config = dict(
    num_hidden_layers=15,
    hidden_size=128,
    num_attention_heads=2,
    num_key_value_heads=2,
    head_dim=64,
    intermediate_size=512,
    vocab_size=4096,
    hidden_act='tanh_gelu',
    norm='layernorm',
    norm_place='pre',
    norm_eps=1e-05,
    positions='learned',
    qk_norm=False,
    attn_scale=0.125,
    bias='all',
    tie_word_embeddings=True,
    parallel_block=False,
    init='normal',
    init_std_qkv=0.0442,
    init_std_o=0.00808,
    init_std_up=0.0442,
    init_std_down=0.00808,
    optimizer='ademamix',
    learning_rate=0.000935,
    beta1=0.9,
    weight_decay=0.15,
    lr_head=0.00813,
    max_grad_norm=2.0,
    warmup_steps=372,
    schedule='wsd',
    decay_fraction=0.792,
    decay_shape='linear',
    final_lr_fraction=0.0,
    batch_tokens=16384,
    max_seq_len=1024,
    doc_mask=True,
    train_tokens=154400000,
    max_steps=9424,
    dataset='wikipedia_en',
)
Each number is 500 + 50 x the weight over its row's rms, rounded and kept within 0 to 999. Layers, rows and columns count from 0. Numbers have three digits each. The size before them is the row's rms in percent of the matrix's.

# layer 10 MLP down, 128x512, rms 0.116, rows 0-82, columns 448-479
098:497557442482471528507500551393434492466580413450413457506538537543470431458519498503458475569525
099:504400444502499565517557450483513505510529439549494496540441620421538381559494597499427411561495
097:432555510491470512547506483558490507583580587451477435504387524517457500345525404446528489433559
098:576440560517475564516471454457543511520428492504529477505527512402506515548582449529451454397523
095:541586514520466689508511547528440538529469446484448531534466597508568557545417521459384519449544
092:597530582528527407487524506519626486549516484566503486447551549525431391525472467457565425481456
103:477462524422487566453486535501575434466514489447541498499487519504494537515590453560535528552542
096:464498535536549519491461521481500533442521482418497552510569514458424480566438553369520479493512
091:421584568418528377467532441444430478503530482527569501512598575576500441573473452431444543445447
095:476493576519385559517435541529447551440549496564471448533540494387426482491457599512533541531528
103:447489458514452397513426466435482491458607529435489523506561396530448363476486532503398493541493
103:489579439509466560505473460450390466427431467500439553582518426462484518423429482525410576331393
106:497620464428522508503539498507540541552537491447432436555470576427502516538522485527535489527460
099:578501444508525496480541489643489565525434497514563542511559545501527420574437425381509587502456
103:554544561497467550568476393588480470479531479565456502423470624497545536591506433500492540528483
102:424579474520494449521476477442480555528524422506550508495465446464531555519558396598483554475560
100:512478533407471495415512517438514485523465521475451514546508420466459553435593474628530456637503
102:485513465461611530452544485467507586542539557493537575490466400511504455479498543443386520491471
100:516541489466457506404514506552500543568462480469492525542431463525466440517533473504539527587470
100:541459485475429533493406472543505478447437557469444499455475424506549434438486436501455552477484
097:549480546462513423310416490396499459494518493539507507584569543492561606504403543539473454554544
104:324435560447465448540519459505464476552489493509549486465577495605466490477629480540501503537457
092:461516597452489559511516498479514575432484470506485468548601496520476433449424501491551383516671
098:575501456446488461428499479645523519564483557533525508588406547554526484467504438551465505544465
099:476553408524464414486483483472492571555515432579615480475569439549480427491533467576497522555509
109:524464562436504535452541461584428494492479454471439448597417441483501492596426482554464401594578
098:514493556445525518574499487442440383494461555478455539514529459457463606438578428473470446600461
103:580504508572473481508590478503584567547498475454548534543512515489589503492540551454491498476505
100:517490455444481506496474475553494418541495435581442462479493481415410508504439382556569393423465
100:502488510449504537511504500481498505448513558510463508558492403552483454540504506444420381399384
091:486443437498551586471593491519522453570576467576586500540483435605548464479409527555522538528518
135:473591527590478451532518498521437528515575451530492482533544488527590508502519411460500532493529
100:533539530490474522404452412450578469521478592501473466446427542441473576371528336486456490430423
100:490517402454429492481562476458497538523565503543544473445476503420504512488583605481463543504498
107:596503460542444515505496499549458561443483507412582548400362517517461459521492393524443530473575
099:573577525569540545475512433468503501479549574607492582517458523498400500440535629469526460413529
101:537517458412466514492470478501527466511436433528436550526462427500446423537356509405394509595468
100:543497562548529452508463526394538570488542460598436505466603527512412576514512464402636547529463
102:513432597514478449567492536518397484469445512535440516571435479478505569431510483439459503383556
101:452514527480592517531440568416577410528519487405538579467440515501513423474512443412563447544589
097:480469446517505486498492529476528534468453544477444473460535585447505461572505439387450499523553
097:516450544589570437550527555512430518541504465441449489550528459411526502478465420449472442532544
101:394462489469488546478496528538465429502560560507459456463489467459469555544537516490584411425324
100:530516536551436454442434496480526555458500426462499470483518552508504525522439461549577402578517
100:592501515542497455499467541513591527548542472639451451470468575542487563336444509504419555512509
101:513492546493505484447470453573515528514496505482461495521511476527509425562480600447548398433459
100:508529454496457534450500501593546541481429501494498508541520481526423493528442487543420425407450
098:572661551517484506533516477476490476415564487479559509448514484465543553434482629466522629555497
106:443429545522483466416469492492633515470443437512469551486371485486499409473495555526438506433484
094:405521575479493562501493521524596406478555469448452514454506386360502379338381460513584395540504
098:577494593411448520476488492510398504555480521338504551441499540521562544495423493523593462355476
088:499437524490481543524494525500494479447473433596584515443458494499491498608525530462457503429530
099:438527427558527525452604541458493450540562474462508414561539504501550390507525441561505481510511
098:503454543397504443590498493473508496475468539520471481546484454442498497505487474472471515474511
100:439470455580444485547499516460518541442436585478551436521404578523478424494543481457570514589513
100:549473557579492453516415550428500505505433497421500523385572399509504573662480483464518466521473
103:523505547608550500510492529427545432541520460537563533521559451486448553478531591504520430556444
097:480543475401522534476462559522455334496413556397467514507489537423561614601507525543596522530363
093:576559490522504468565464506503461533472511483521408481496460405496520575589572520466443585540580
098:507464475481557548511521437525477503515478569592558565501562476553539437442431557411496539517508
096:532485571554506401472541514488518483497486520434483559564484525536506592475493504410524504526448
111:587519472517578520533505539550462521481506536516467542507415505565516500574522528534487552504581
099:531535459441542449553494459616572566488469510419505572449570541517536491534474559527445515553612
094:515542515484566521545477559521513516528450518609437520555426448481485518486505412640528620413383
151:499502499535548520447438492462443537462520502469513462564472529467497429456551490455452562482498
099:529476536579526578532516539557520585543473587602524469487437541587556467581405512476523577501529
101:538452474476532445538505517561496552453579538374479527536481420540429390467391620528469500529474
094:592431506540464422427522402471491454476480514588384540524466467517484552470510459437564573617521
143:539552494470474579531523571483511511547441520475509521433539367363504523456506419512548520530525
103:402510525469423485512601484494504478568521613563438503542542593518596547556535552541467543575460
095:603469405472457586531515493547498486463549458563458481515437545571493414609514413561499578562508
094:572483450586456468500464445408596440497455514437595469480472564493428474528485409494652509374491
096:596461539509479548452528478462522428529529516409530551433546533559550554571547492471499488439461
102:423512449428434505376518476492506442521400479506541442485560537555510550473555574535488495530632
106:503517515422448517527502471476462577491482443434474487474528498520512518462544483432625437526403
093:543495523464448520600503534487471397418446433517497499487576434447523521405482498494523498436447
098:485545424543428498585529478511503573516439509497567457448474545617489560455489516497623536450500
106:461566488539469423459539502473579442477445502492530487583464433534505529511467437410428531505523
103:492468452559518465457494533618490504486514507517554557546378546487448455293505621418472481522580
101:472548502589556491493540530420523421518453566556591530456453548468540559330569599431586386435503
100:545555526469567521427565479504473523583595471493524441514509488524576436496545580428437344607530
097:459429478484530442494586540495489385460482511403533549434517459492567504491580481402415512538561
090:442467475525470476427467511520491561463483433464527453439586598585461534460519521518403467511390